Weights of a small GPT-style language model, trained from scratch on English Wikipedia: 2 heads of 64.
Each number is 500 + 25 x the weight over the matrix's rms, rounded and kept within 0 to 999. Layers, rows and columns count from 0. Numbers have three digits each.

# q: layer 3 attention query, 128x160, rms 0.0523, rows 0-63, columns 80-159
# k: layer 3 attention key, 128x160, rms 0.0513, rows 0-63, columns 80-159
# v: layer 3 attention value, 128x160, rms 0.0501, rows 0-17, columns 80-159
# o: layer 3 attention output (transposed), 128x160, rms 0.0487, rows 0-16, columns 80-159
q0:517524501517488497464487484512509512474495501507475467497477465519535510517489506479479489485537529490523483486494480489510499499546526498525515509479477480486480502472519476505497528492427523456474505496508515489514497456510485508526470529
k0:482470514460467481519505487497476503495502521460478484488522493477494510503519472502516536531491483513498541573543490508532518518438481510500516517475527476522455516521447480540496513502578513613490505530490474447514508475505481534555527517
q1:489507480530496483485518493532504512488515500468469504480468514508488522487486508479502478485500489523488538492502532498535509490496463509470507510483495461482480504495493484529515519492559533569479501486471499491491489489465469505521495483
k1:496489542436484458476481511483478473530484489478542523528536497515491513487511510507468519517474498467472476508523514522477471532473523503517520476537538494473525512519501485473492465491498487520500531491511480504518490511551506491480527529
q2:508495497509501476460474520510514504515514504503482508497496514515514508509494518530483487506486515499497494463478480497475506515540490511512506508493489499509492508483511469502510508502366503383506496513513508519477512493478500484485475507
k2:510482486486518481489509444502508502486493521500432493470490504499500502483485516483523505508510501480508513535493520478508484483500495522547505507510501464475463497487527537539483503523490495515498519534487489506499495482470501518538518494
q3:532495486472490477498518470522475498514480508466526489514488477498528493492490450507472528498503502489500511484505485531508533510473497489516490517505507499499535476494527517503500490447493473502520507492535489509493446487469509472477519495
k3:496528482497480551546525503501561508530501512529483459529484504498514469513509492502487504522513474506525519487485515478480527511509490491546504479456475503504538484546466469512472497501504523479503475509469514516522508486478541545511488508
q4:538521522488493482513522508507488496507489502487509477538506497478515493513512480487482562492499504515524499541503491529510498509504502477514527540510497526500528523481474491500503489471505489488491505494509467517486460493464504513475505506
k4:497487514494531543503495494514514495485479526520490479512495495451509447485505509478496476498520499518530502523485481485504477485511494502534507515497462517507512541543468505476483493480484527491475473483490478522496475475531506494510512479
q5:549507487472487499517509481510472515513500501492529493521511507471482511514500464475463507505516498494498501496484492508506516506467542494506507497513491476499499497514512516522458539443491465511503502499505489508483452486482507444506512503
k5:496496518486458566538499490483527489509505501524472487514489485508504479475508463505503502519505474508523538488504512447486532459495485516538476481458464496500500505523490475491515498489501549488494484508516515482511498499562506516489500451
q6:489512507522507514508514481525485492481495480483510486507475510504498496518515499487513522494508520487487514461487491517511508496514518485513528534522492510515490466506479520505493518510518506510533496521487507499509495530497456490505490490
k6:493486497506501518520462508518466502505491487508505506520487506506509496523521494474480527504502460494487510519468495464471478510498506451511499484498509517563515482509470537473522462496524474493499499489517519527484475503477529484505496499
q7:458483501529518492494507494508469487478494511479499522474507497525531528494481529497525461478514492512488509513533506500525479489527486495481513500514502497522505509493528493492509486488486512507465495498508511503520498474515471507515480483
k7:513531475475491472488490512523510474508490495469508506516520488495499510515502478502502498512495512480497482489497496540478451532513504484518506499491529498496466453478511520467489538497501514510523508476488492515487508510493461513508526572
q8:507506493513531510521501476499507511512492508520539495515489502460510492534530487500503538491478498502504499498491502487483507514491484470530514484519509496482486505483505530484509491454492495492519493488485490523454499516481487512494517500
k8:475473500492538477502503493489555528511522515521482516462494499509515480484516505516489492525494525515497498514503523524501484490520517476536499493494491506469520534483540503494470453470507511490488506496517524510513475510534479500511521505
q9:493494486536510504505514473492519503494499522499462494484456490499523512531500504493496484511547524523528519503497490479503522479493493494519498522498488470480487507476479509514487535492529537506490499490507501501500494468482473521504485496
k9:485488559463483509517471502475487505507493505495483499506524517474497504511532515494473545540515482495501492517532505478468498530495519474515467464503522507558502516515448453479481510488548471524513477550508496493500505490558496496470510520
q10:529459512485495510463489490557492505520466478503514506514498533495512510515491505493502516483502515499494489523516495529501499493498487485494514497519482497503520479519534489498520511448505501486530517476513493497510499481476510461494479493
k10:496490505480483484490491482448505471511489481519511504519509508471466500511522475498499488491475472518518520486521517502490491511508504493538499519467500483500499516540493514497446482513490518501511472529517490496535517467509502514514471518
q11:477489485501510507505475534488522536474536486494489527460504500531480497475479512524531453503530488477496478511515511482520463533519496508496487507509504506523500484511511513513536471559504516497474487488491518492503547519527457503519523491
k11:527490492517477465498523502559486490488515506471533510486498459518490530502494495551507515512479505485443468505513464539503495474483486511436521518496497459498488483463499505491525515515495478498490505497528483495472488509502499472502511502
q12:479505492514502482494494510496493503517532513494503514464502514494513497497472505514499477482497508537475507491500466508521486525521513502484508473495511507489491494469516473487526508497478524481498498509494523513522515463477490490488496498
k12:492489509482529460476486484498525495523480483466480517505495497523502502492525509454486521485483524488516509498505514546473465489513528490505543500505506484477445517494497511507487528502505478505501496508488484490511522502512496523504511520
q13:502491488491503491522523493482502510477493505517506513482528500490494506505511506528506501488510500503496514518525516507486479509488507518505482476486509513479477505503479539506504496539497495513488488497504477488499497543505501520498510487
k13:458482505526500495507526492513511501492508504484514481440490489522492473507495512522505490496493514493496481499520538525529496479496465512470507499510504515504512482453505479519505503492519490477487522482489543487493489494512487475482514512
q14:486523506552478508492513467505510532478502487480488480477447480535542509500459518493530496484533494519521498500495494487499495463523479513502492522490479503511496524449496486528495507503518528520472500492507479483500510464505495510525482486
k14:530496510462468463493477521481497486494492482471517512535561516497493510495502510508509517518486506512497507534543476493525524534501505495506485484533543484542522507544455486499482502497507507548528496509519489504525493498502488498496483490
q15:459499501557517510474521501534484488476483505495518502484476520536513519500505514523499469465509507512491510471503504500499496486509495509469502536470484499506505480499484510492534519525520503522484498512486499478517498513489460481506495467
k15:515499489474486492503479504499484501510479508488521505513505508502503541502499506501481525484475502488474477490483509490500489517476524468503505520518493515514518489526482537463519495543513489498525534478464475514473498517490517497480501540
q16:495528503536500512502513487518517507496520495484491489483473493494526507513483528481501508489493508502518481485508484509506514497542488510513512527486482485499498509457494493525500508510482516483500522494477516479515500459500486496514507510
k16:536483495461485478480468505496521482500494487497487494531535520466488525499498512505493519508481503502487499514518485494511493517493537498504499497513514460521503502516456515484494493501512473536519484500507492527509526519494491517504466532
q17:491519502514495496468487525497479508493494504472491522492489475513531506497487527517481477492518506472474486448487498493505469506569542504482493488488495489490524489505523517488507494474401520407493498503501510522516499514490486478460493497
k17:504498484509488494505511495522497493502476509490480472486454499551506478496482477488482513476478474507524532506504471490477470480486480532535548534482482496488499499493500487510498521525499504499469508496482487490485538487474500539532493496
q18:491470523502521501500527542501489517522509505477530532533520499522477517481518502507489514500464501483497494505510541517506484532521478494458503477536538527526542507521524491489507494492501460506494516524499477519465492536487494498489515470
k18:514534461506505505489514488506525500519502510494488467490499498535515472485473491491492493470517505481493481494466519502526473490515503491513516501502481505441513475501570553491509486505441505441491498434505510530503503516487493488511516513
q19:512491505496486504522508481516493502476504509511491500486477526517476501501503495478529502487511493510509499518506500479524527496467495493481506522478476467510472520491479511512475525505601500588499501488483487484527483511492518504528502501
k19:483526508487471548513511529482456504516516497515535499525509506465477523502491491496500492503487500513490491511520484491520527503500471479461501478484512509511513512527482475489527472488502515481490508493499480471509463514511529511477503491
q20:499494492482499510526492466471525517461476511500516511475485473517518455511485494479489518469521510483476493522492493511500504505497548475508499508502482481498498504471522542490477535464514493497505498476499523482547506510507525523504521508
k20:490557470521510534527514521512514492502484506523533496520477483509530461546524473517475543490495473497538524454491522507478492483503504519493513494455495469528521499491498477511513513499518548502494497483518508470481463523503504523502499507
q21:523488514492522491495475489475495490542515495535495469514497486461500497517500489477500555552465515508494501504484492509486518493495524515503496502496513489490476543502481505513483484497514486500510481505512477518451495504490548497483499502
k21:499490496486492505501482501489490533491496501489498491493480498505495519479491486525545493507502505491517493511516541497489495548495492498521438496499515526510442516483504493496479466450490495501513468509541530510543500486503484493495496476
q22:461500498524511513480493485517506501515486481517516514514482502497521523513489522487512496475503506498460494502527489533506488515501508494530521510514488510486513484487505470477523509508499520505548516503506549498522505485487497535506477502
k22:495514497504480458496484503512464503525515507475529499525496525497501514536509482470482514520493503511484510511505500512483490528505524468481489500481531516530503489498481520504475504497506468502505481506496520529499507520514490542493504542
q23:499473506514522510492490484484515511494517478499493513513476502505491513503502472521517492499508497500502501502491526483494492501520468484514494513536503511499517461521472517496527493523505525492522527510471514511505517490500480529517506491
k23:519496526517468457508501471479477511478511486499495486492484495483503513522495547513484488487525496507482512512486495505484470523516494501482475505482497446520511464529486492500476509499479457516530508516528481508491534495505523482491499515
q24:510503515510481532500512492499503499493474491514499487501474487488500526508499490466515505483500506501492505511499488483489500494463526504525522538510502501496509505514459515502509510497550514512509510518490534483518487498512489508509498508
k24:486512523479495525518480518524479530491505500509519505544476509480513537519503502480495559502491467482491510472469473463481521492491487470499496500481495504544497499510504474502518525494500487504502464517510501484509483497516518498499489513
q25:504522509455485485492519499493461495517525507504487479491520480483520481507490510473461511509509499525476500520531458505508501500506562502497515471487506503504482541492504468510471504494508490491465484505502530495508478500495510496480497517
k25:480505505487475510501510523490468500505513513495510516507493477488501516475493511461500563500495503521529525468543452477522501459512479534492508481474483507510468476470510466495521556529488504503472479486479494481521450478507491498495500488
q26:485507496532496486499495504506473488511513498497476517499470487480514507504479499514490475455518509495488478500529487522509485482510527501504506482524499504485509492510515480486505498495500498486516506503486513492509501501492474502488514495
k26:506495533472492480473481517526468494487489494483489500524486494542499502497486523464460534501479500495510507510520435489478475503526491464531524502489507498525483514531452471512499487523515463488473480498499482510501519516495506518504493488
q27:494509499486476496522507503493499502504485501503486484511502493478512485499529470524477510475510506489529490510491476513494504470498547507494508502519499499483527513504483489500488509479504501500496511498497495502513517491489512502493490522
k27:492486511504499503503504502520461521486450519530479501492491513519511494504463501491483522500487488495514513518475423485484506464516483514473523491521488497502523504544489512490520471518502503501499477493506513471545507520519482493483512453
q28:494531471472494483525527519501499474486520520476531482523517510483526475502499487525506517492510507488525505479500479468499520490499500514481504531500497487509487467493540532497471508472520498504475477522525467501475492511489501503483533477
k28:503460496513506526519525515477533503517493525561443486496485520527497475508478478522492494504507523497510502521493514501491517479515471507568536454502467543500507518535505476482556484507520556491486520500502496502489473498520498503503488455
q29:495463493489502502494474511480499490518500509524497509493503511460452481507525483493497508488482512510489535522462499503520525472468561513506504484509497491482492484498513481496491510510507489523522506489514527495522506505500518491521485514
k29:494508471472481516495496498473470485520500509480509508497476514485496498504510469485489529522497490509500507495486493491475494517514488508479473481496529523520460473506501494519526500508531488478509510528534514467546506512468504495499494515
q30:491523518512509501484482486499504516476467517495491500512479519499504499500497498493467497501506497462518502505518492538483495498537477492509462533501483531483495485495465509494525542478474493503480487502462507503528512486502492514484495496
k30:500503538500527468503485494518489486484481477504502491488505493481518527490522517519512519467494509475474454499504466514519508525509522520485513516523523430525514542507476524461471479526489470519501506515486464513463524503496474511500461492
q31:500486502462510495470466528494494477524519492501510530532519517507494470487515519522470513511488494481492492487514505522484488540528507504485497488542522508502521490502525492499505476491408473428513483516510497552465492517494506494482481504
k31:506466475514518492503525450492539498501494535488442480465450507525500471481494509535527485498524490495531530494484518515498506485499481531553517499491479485432497509482517487516496500503494502479467498505489484507499524483504493490510492487
q32:496525479540469518490509473482509506472499489500455473456481485523533513500476488490537481478519491497502522512494495483509499458490517521515499511470482469495489513495503500528485497522562518515503496473509487471539513490508478503513487515
k32:509519506476470492495473531511484505477485488486522521545531501497485522512517520484492506505485478520499478479524470479484518525505507487485474497501532496547508483529458437484538521499524501525508518536497511478509525498504515489488488484
q33:477505505516509498501497506458531466499486487504506488499527531487518498503498508524491492476496513522492487465522516546508493514504479521479494499513497528485496532490457518501496470501504517485481509503483486484504516482484498522497537513
k33:491514510489507483509470488515501510452462518500490494480529495473483507502505548491486502493505501491488522518504487507502516514491499464443507518526486432509504522471472520520499547493488440505548520491460465509480488505495459513505485460
q34:505497504520514463504506488483520481522497504531527499515495500466496485524503476515506506508489519509504495506510508523489507477483492492517507492539499510490489519487496530490493488469499507485518508492489485508472479490476503489502507528
k34:519488510497490502504490468460542534478497513520447495496499517513511486501488523487465476525494509494511506494512476506490461542512515504521474501515508472507509537504478486488478470507497494507520478518530512528498525518512494503497503512
q35:507499470497512497513535500477534503479509506509503486513490521498541501500539487492486521527493514512488527504464504507484503528507515505530490491494493512495516495485480506499492511496497502488510478492486511513527492502508539510489505499
k35:475511517544508475487501477484498497484488493500486518493489506489518480492507525505504498489530507519530523486495508538474498490507492505488503497526480484530527498481505490501494542473505491496503505554501489479505496446539494473518487489
q36:482485520458502493529495514490486472516481498496517500512548528473445520462518485528504516504491486501498502519506514518495511511463484488474490506520526506518516496551504521473471494479563460542508499508489503482501501534510526484475516475
k36:469556498533515535509509494495498512516497486515532517490488515514527492488510502486495486489496516489530454436451511505478479482514489495459492498498472547486515482488557504510519467485471485429509507474486520513489486518504510485481485491
q37:489526490516480478464486530481474489485501510495465501481508497537510511471461513501488469536514490494477487485520509503487485522505451510491462502468509497513506502523509478508498498526479494492471492513498521487497498514518486482510513481
k37:526504517518501485486489502502487498515474471462488502505534490502505526500510523503497506451480528480482482470510521475511510483496499538475503491496512505492507502507491480514486568523512498506492483526450467512457515481497490493499482531
q38:487492486506486527475474505559478510494501491505478530487490520520441515511505495482500464465504511495492525503494497481493520470481502511466522518477475467510523480493495436502511536520542512519509509524509518476504495524474489473519490505
k38:516530521492450509505488502490466486535541518477530522512528485491499548500513493458490533506488483491485493498482480443494526503493516514512504502483502519485481464527525528501536488554504513502522537473484495498535504541490522504489506482
q39:488516524499495503516485489510485487514485525509486500496496499507496476502474513524476515518521497484507504500550515498490504498519518508484509486513505483501483529502502498497522510488486494504478486494488499484488515504520495511490492500
k39:512496499506480500505497502497503493493490501521486495450505511519491496508507484517513466500492494466480520502538461512503502505507508537520496503499510493499477510480472488476477514539506503502454468519485516509515504501503481513481512470
q40:531453529508479469511488529462541511490505501519493496504504494479470497484513477499505550484491502493506488529493497501496482524464493511483478499483504509490480521492483509492499447520520507486496522493491472492500486492504496482504532524
k40:488498476451522542504486499504545507480489509498498490509513491480505464527476523523496524489484501494484505505509491480525484499505488534442501525519475481486516531503473475517522501489495508496519472493512509487516505534485526491493501497
q41:504479511522504471528548479484510525503516490497505482523492496491507498513510477513508493485464493529521525550491507512509519495476466496465477519480512512471484517492496514533497479527533532558490524491476493498511527486513490529521525506
k41:505496484476520495498470495492494503481492516514553525541520499478475504483498524499491458472505531487477482517483491534552485526506484480476500498540515482488531541560488533480497490462510494481536500488485489499472503524479523461481487460
q42:471495503513481501484498511490506520492509502485498526476503479546527517494475525522510499485481478525478494506533523511512455509531471517458494496448514495506494504492530514494537467518504484509485513478512495501503510519492489527490503482
k42:504519450497494483505515484511534490509503507461555505494516486529472509494484503508526475473490509518475476493503528539535481495481487493475519538519505533478512480482510515491478536490476504502494497444474496499519514501503500481503532535
q43:465521499551491504475507509462510499484527502507496509505511495523527516491484520499503498498482493513496479491489514507487480507528496501507478515469515513492501484492500518491515471557496496506489489526498516488551541492487486513508491509
k43:508510468499501479494488480507502506482485509468543510509509510501497512520511524505502507447492526508502490502490520504520516509506494460461526501508513500531539456459482524496513517501487472513544511457481516505503505522474526482498461506
q44:491475512483495494513507528509478488507511501500511531511535500499455508486497511532490508494470464498480513525542519535512488491475493501474507477501515528523514498520507503506487476487557499545512490504507474498489500511515489496504525479
k44:502522468499516488465522515491504501525525478481543502488499505519481476470503496503475460469493521486487475459495508498497470521527536518473498504524489505476506504493532528477495481490425504442531506445512520522501500537472499491455485489
q45:496481495483515477527512528505505498516501510497503504533540530490466523493516496507493520507484474518509492512512529499502503521471492519499478480519530517516522492537469513474483478509510483486515512528482485503465502516491500497476518489
k45:486487508535536523494526481507517506504497508502478503468496482505505499483509511499519479482522521473502494497490517502526518482515487492494496488497482523478538486477538523496514494495480469478497490495487503520493494501537508490487491479
q46:536503506464488486496475490479507491521501498523483496477523527471464481494494483492480519537505508490522490506490497462479518479488491513527500490507509468482471512481482490506471538477505504512475510513515484494453516516490520493504512519
k46:495479542501494527509513486478489497514510521505470469470515501464511485475461496511511491502501486476470487488524529472520514462513486557490467491483523511490468537483508518493522469485511505501458490515517515481470488500526473488488467452
q47:499488515510458491485466538525502530483482508487507520479516522535470512506455522517510497470510474478515478523525510475490486492498467499437498493507471464503510511493525479509528516473475493495490496497499469495485536523499475467489532488
k47:542520522520518514485525499494548488510498491519490502486515508514491498491492489509511447503473506504483493513519482489521480461518510545508522524498491494428504523539526515508476474548504530490506474475485471486488531506537502532491495485
q48:446528508521524517497512482487484494487493496496521514529457488510538539499468530488494452463507495482470474493536504538502478527541538512500479505486503513486503487495517513477503487527491501507501502500490530470546506492513501532493507504
k48:496485479519496461492463546572458490503474494496547511528499498508513518530533514496472531477474513483490508508499471540491530522484508444502518521509488475524505499469466483493505532525496461518516499485481500509491530505481474477494482517
q49:515540481474544482517514474538499486486510499488515501500478507492510490506516477466490490517503517484513505492485492506520526476503558505523503495516478505484502460501504481516482568475504503511494486507501500509513457505483518486502505490
k49:491492528532481512517495514494449489493511499501480526503458520503507494479506487471511541524504492494492495505501507480455518514486512473540467479496530481547510522505491530488523492510496491508486515492526480505477490496479482473509484459
q50:511529499496524503503506490453497505515526515507486504477521504500494462481476514482502500504529496502498491506498482476517477511522523497532476466483517526498452533477503541481487465539496490502462490514480515481498535509514501506507501523
k50:510482505488497505486495499494490502501517510462503501465499458461494503496524520519505500492494516499484479479525484512518510481520495513442485507497511488520443503428496469490518515510507457488449492495542517502493464508505473490504494520
q51:503494485529519471510510470466528495504495499524496485531497533460497520505507472506511503486500498501514511511502520506505489491488473499551523465536517541491475496478477534488496493468475540481497518492492495520437463500460481512501467509
k51:498474540485536477510509479508520513456473502484437465473505507460513491480530534505466495517539512480485486528526522510487474544507507461526494496514520490518496521480497503489479516453511464488512493517522488529479538497531463517488522536
q52:500529484486486489537531538482495507488525487486466483488520474517486483489496471508495466490500490528505496514486490475491492504490531505488509511472515497495528487500510479531465497507508495492494492525513490494503518491529520497499509513
k52:515503498535491518500521502485512500515508507493501502502485490524488491476476507453504498483513511511516500500472487479483521456515473522489531468500481539501505491523521449504551525466523524483474505489474493473511474505524533503496479458
q53:495516489509491519529520483484533513459502497486494488526494487504499490511526504535508512487490500508509513449483526489471491531515470488538491496492519515492516493485477543492481488506519508499504512520501481511509510526491468521493509500
k53:495528481538548480517508462530519515499504522499534488495504504513499469518504498509513470504531495502472495478478523495512521506495512460488516491501498509496552499467529504507508483481497488504486539492487521526486479522519492478474505503
q54:494497489511516504503500491497502516467521475495485509496474484532494518473506498514536490476525501480479511489493509513499467495501494510528514494507518518529480457500475536496537480511525518508506518508509517506487498534499448524496507499
k54:499506509514474462500504502516488496507518496437492490487484460506507503500515488513481518509506524472465474504493494493497486500518519458510519483483506483524506487489475501482514533482508486504493510474518520518459499538515525469488492516
q55:483519493512501468519525512482504500469497538484500509497510481527533505485499492558491480509500472478522508510503541528501472536528479525479460501489506539507544502513540525494497473508484496488482510530500488525514523529522501504488513506
k55:526495468532515483501491485544509500493437473501464530490500493507482484480487527516536481463505525498505478509486484516516504502492501508503531489525490497487541512512477487474466506496506507492486500504456501496475512510471487504495511489
q56:492552482462527499512512486519486479507506500526522470519524498484492495518522493437462490493501488498515527474483479509499528477454563489507521493489493516497488501515516502501442558469477500526503483476532519511492447490488537475500478502
k56:486520503504485505520506518512477516519505511500446512501491537504539496495497495480525538535482497507538509480488512522473509487490507474496464443482529527544472474508509463497527494498532527487506544510530517478512476523530466527500503499
q57:496500487498511532507497496483479493515499514508505489526532495451485484522527477511473506498492517530528514502478498496496519519485513487521510486531498493503473471491476507494477539480535492490494505500502489509496475520482504494496511531
k57:458508523515508543503507509516495517488527518520500499494496517486493481485517508507517522525520482481520498512477492471494539498512490494503511467513463508508529504466522524520513516495503472487468507480495523499498454483505525498507509498
q58:502478480523503495516501477540498487474487515485489485483464489486485480524481495464516509507527499499489523494501479499514534488475483510496502519500490500498500492488466486495510526503570493582463481485492512495531473487471479504543484504
k58:492497516476486497495468540487486446520532492474518478497523498458472531502541452511492527527501503503488511480535475481479500540509507499488478491493562515540468501495457496474524501496515481499513517507526504529479485494504474507498494533
q59:508481530509495495528496486469535515524509494529513505507503499484485469505541479507516498504465499506522513492471503476500525468484507494500510505530506509495500478481525485511478502507515512491513502503509486502484474482490524540512489510
k59:484515471498517500513495490508523506487510509506514523496488534498497484497493512500484493539503536497504490517497520517491473497498480477543458492529505527497514476531503515527508444468507495498561521487527495489509488525491504481482525491
q60:495516503505502488502530525504487521485507490472521521510505478539501527475481503499506494481472491496506506510535510502521486506485494524478498503496520501519503498520509508499530448483526504570499492485489483501504493502493503507511514481
k60:497523474497498466497491513488515489525512492457557498501520472508492533478522499504497467471476499517475483520497509512519504520487516470477511533520506496485511461488507513509494518494473506497512530453506501526517500488506509491505516497
q61:495486528507510505516474497471519513472489486490483509497494490507482489492484490523512463489533502482515494511513481495484501528527514504503508510542501473484511512487454500523523476501507520487496521512485502502521519487516478523509531500
k61:508480501527517481521490498489506494495509503498510455466524496487465496527509502499484506496503474489489540508498450479484482460500484538476496539492478453506505529510458526494489508486492476496483454483478460484499485502517495490491477471
q62:498520486489504493521494508466513485488510490529498499484495504496497510482479498498474503486518503493500481486519475528516476499507545521526481468496512505507441484498460556495482500515499487505476489506502516509474477521500498517494518518
k62:469470502478498474497503522502505483480517486456471480460484479506510494468500513504477504506488492499475480501510447492494509484515516489480515496489519496543473541454466519470535515493516475491456495491497531492474488537499485479479497435
q63:438485523558450501482531519485476524481490506500515516484486454543513537513466513516498482456485488516492498488535521499491471464527494518462518527482508504524496507480518512498533461521548515513500545515501501466503557511513474494497522491
k63:514550479461480494483498531552522515507459494475569520513529506531497557491504497504468498504456512484465466464493485488538490514511516485489515521513500519527521489497514543495498495520492494513539483455477529533493512530484492520495511556
v0:510542515502466472508511501504463510526485467454502525491532481487489511452479498489472522509507508499483485504481436526511475472494489487485580475525485489508481458501522511495467485550516495493514521528517480531463453486511498500452529470
o0:486515466533488532525535498437499506498510515515542475492435470508533510547490500489524485504515505505494525493495498465554514544542496534532476522528505501514492476525498478471521473502518516482468457454462515439521521501507492504524482487
v1:501477548495495458511485500495487515504535519537487494486479495524497478524465496496480478477498498482502523553482481540495501540514536525496466504519501495537513502534501493512509463517509514497515500507468490515507538501469519491512522534
o1:496500504486501509495485473514491504500502485481485524498529504505492496489506500500515484523493476495502477481543521487493484469498491499481514477483511505486491512492496481499486494477466478524466504496543509500499466514520503499516522510
v2:465466549518503485530474536493528512498520481504521515486507520515512472491512516516517484470496455473507511521494550541475493482508487534458492524526500484542478526513504486498491506507511503502468450466502478521498539478534485488544510528
o2:522488498449498516502502476514484502527487502484483498500528494497477514504491521489489508516486489513484488522541513463497491499486496483489521474487498506493510515512507473492493487480482479536494506519524487486517481527500518508489507508
v3:515485542493541482514515562492478448510504517473529557510547526467487471527535501555424522534510499491479440508518520512501514491471514501487557444530521533485518509516464524481496475492520466516485505507478526495514463524509530466473544478
o3:486492496491504505516499490499514505518496491503520484519497493503510489497500506501502495493468511513502513506493489522503501537499526497508478498505523485503490504506493484506501490493484505483520497500511489503496494509494500496505495507
v4:467484495508518524459492495498525491507480494497501531561501503533488506483515533504509478490496527508496523477517512500505492534527525513491446448558523527504500514505500504489512483483475514470503492520515510505527520513504498480487501490
o4:513517511490501525494488528505500500502504515497494482492522505507515490497528493478475503517502505501487478494507497514489502499520503489516506503486488511491497503500501501501486503486373493377503485507512517529499499486495493505484491508
v5:468505540503463533504513459476484489513457444517482516529505500500490500501565470489552504569521478512508519483493532459500516498491500498557490476477473530479481604490500503522495528536504526489482540532533436471506495506509526511489528485
o5:515513488527489490489485534460492501494498528472524452497484480504501475489474562512525511434518559524501504547518470545505508511524501518482478528532442536497490499469518521501511496475508475477507496472455491513528497512505461505504467526
v6:546529411490491553505508495526435486507487405450515497514495475490494523506503479484444495468465513487537476475515501485521481514487489511475563566473464491531501483512509473492502498506486539503517472512539530470497548506479493504512468502
o6:469489543464506447471528451478566486487507522569493505466485533457486480526510466500517507544507495532466535508489517504463526475474494496508488492528495509492571491502513506528526470477466503517500519493451449519483491494543527502468518497
v7:512526461498492527511520455532552520478484482505505454527455508491545516539489463472532496461500503507526503494470495506484473513535484502524471521485452507484486445480527521495572535544469510488516510455551492537481517486446488512524474488
o7:507498489519501506490491485491495500508507491513465488479482488499506501507493494504504477495530506515522517498495488483509517491499489501492504518492472484497485486478492482516492509506515501463500522498489500497476510481519512494503485506
v8:456491494520494488518538479513517547498536511531504511533468504486493494495507520497542510478462507490512530508466548539499469493540496485505407480497459516509517461490540476482502499501488495504491500514487494526455511516482485509496502503
o8:529502519504512482486478541512457467528467507490473485496529516506505503505476470493531520471501468483508470500519511439484514481474494536472544531490491499484495495492475505487501539506517463466484496468557508504449523516497491489520505500
v9:472476460474510467516492503526490509499498519485519497495495457505488525534502501512483499506454538515517531470532552532535527506504514469499551503490480531527541468516510492497511515512491490496466516488514516521483551491510485493486512540
o9:531499543498541524493533479498502474532506493534530518512511502489478456504500444456522509476482468523511515522474536467457494473462480515498518500511510460452506512496496482468541505480517530479500513465512476509496473550489538444542526508
v10:486493545504507520532494482478484514486523464525504497500494524539516474537460502501484471489519457504487508540510519491469487498492481518454453545512496494521520549521515547517505470506499512501487468485477518480525521505470503469532518481
o10:490501505449515507487477473522511511513495509486484479476553509466507517473514491486488508510489500509504486509527505516514513485479494493505521492478496500497506498492496487510483496495490462547515533520512510531450486490531523532502501525
v11:499519499477499509472484490469493500504494489539506506552476523507479461491479509490514493487486486486505514513494495497514506486529507491522520522540479535500491557486510484523479478521511527479463506491498457500494508500471503524509505494
o11:516505506539494507501504536514491481495468514473461470537519500493502502483469521514502488513511533496498495497538489478491498527533486526491499498485481521500509480522492481468482515462457472472490500498554496489490498519485479493504499522
v12:512507524503503500472505494482481487523501461463519507536519506523519519468522519515480470474499520529504486485523521501505489561498500511488511495527496481488502520510493497505490522506497517480484465515503503525519511509492505499491524536
o12:504492487491489532492500504494512497520506513507506491481506483491498503499495486477491512522504510499485500504497499484503516488507500484507495499499506506498504504498499493498514477488383497372495516485491495497505494503503504494491486491
v13:475515487484524495503512486514478467559540508518494504494516518523479498528538490514501519499473469510478553499508510540496502498507527506528528496495512521473534485508555520532483509508499514491528513484465436502515485496419521518513504511
o13:518464514502489504518507509476502505504463494506495501536506488481532455467482511531508504483523526481497497533494474458513547502486499507476481514503527478498451503498479496485528515526544492493478511468575527495448454519541502465539515490
v14:510504472503483548503526503540502506482500482456487502497531464452516526512518515489466489544496525545523494486517497515492554496500475486483507470497530509514504459498446496475536536530494465491496493525543486490505475501509467548509515510
o14:510507514522537480493517473492507508510509524539514540501462508520477499534520492515525478471509472500517508482466480533492486482498525499497490491512494490471513509504491510493517487508504551446522525506467482472533536513474517467507505504
v15:533509472504476509518486488511457492506513511525491475514456487493491518527509445475494530510492494512484491509444463501486500470505532476550546532496474497475486496515521489502504506481514504510533538476488481518479493491458478486513464502
o15:484489505530515469504512487497511498481503485498501514503485499489513484500482492523510491489519504499504525505496490482505512497511487520483489509504498488531498488508506518495506486502592489571480504504498501476479483501508508504521510491
v16:479513459504544460525502505521441504498477552476512495494498508525499480508508459492498480489485492483496496494499514518520458522521512527516557521513502526471528453524492497467530475462488513504528520482472525505502524507465493504512529498
o16:493475495488515505501496496492529477518508459549525518479515494507538477506510470497512480506497460510485537514475490479498549482463465475486470529507547441510467501473504507488509508515530477492485489475524521524440444471532529474539475488
v17:508516519488458501480518486483476523488508460536510494534488505453473460471465516518534512493504511482489468514448454504554507463496528465535497481539470507491512512463513487516496468514506517503506543516467483476451477508481496485495523498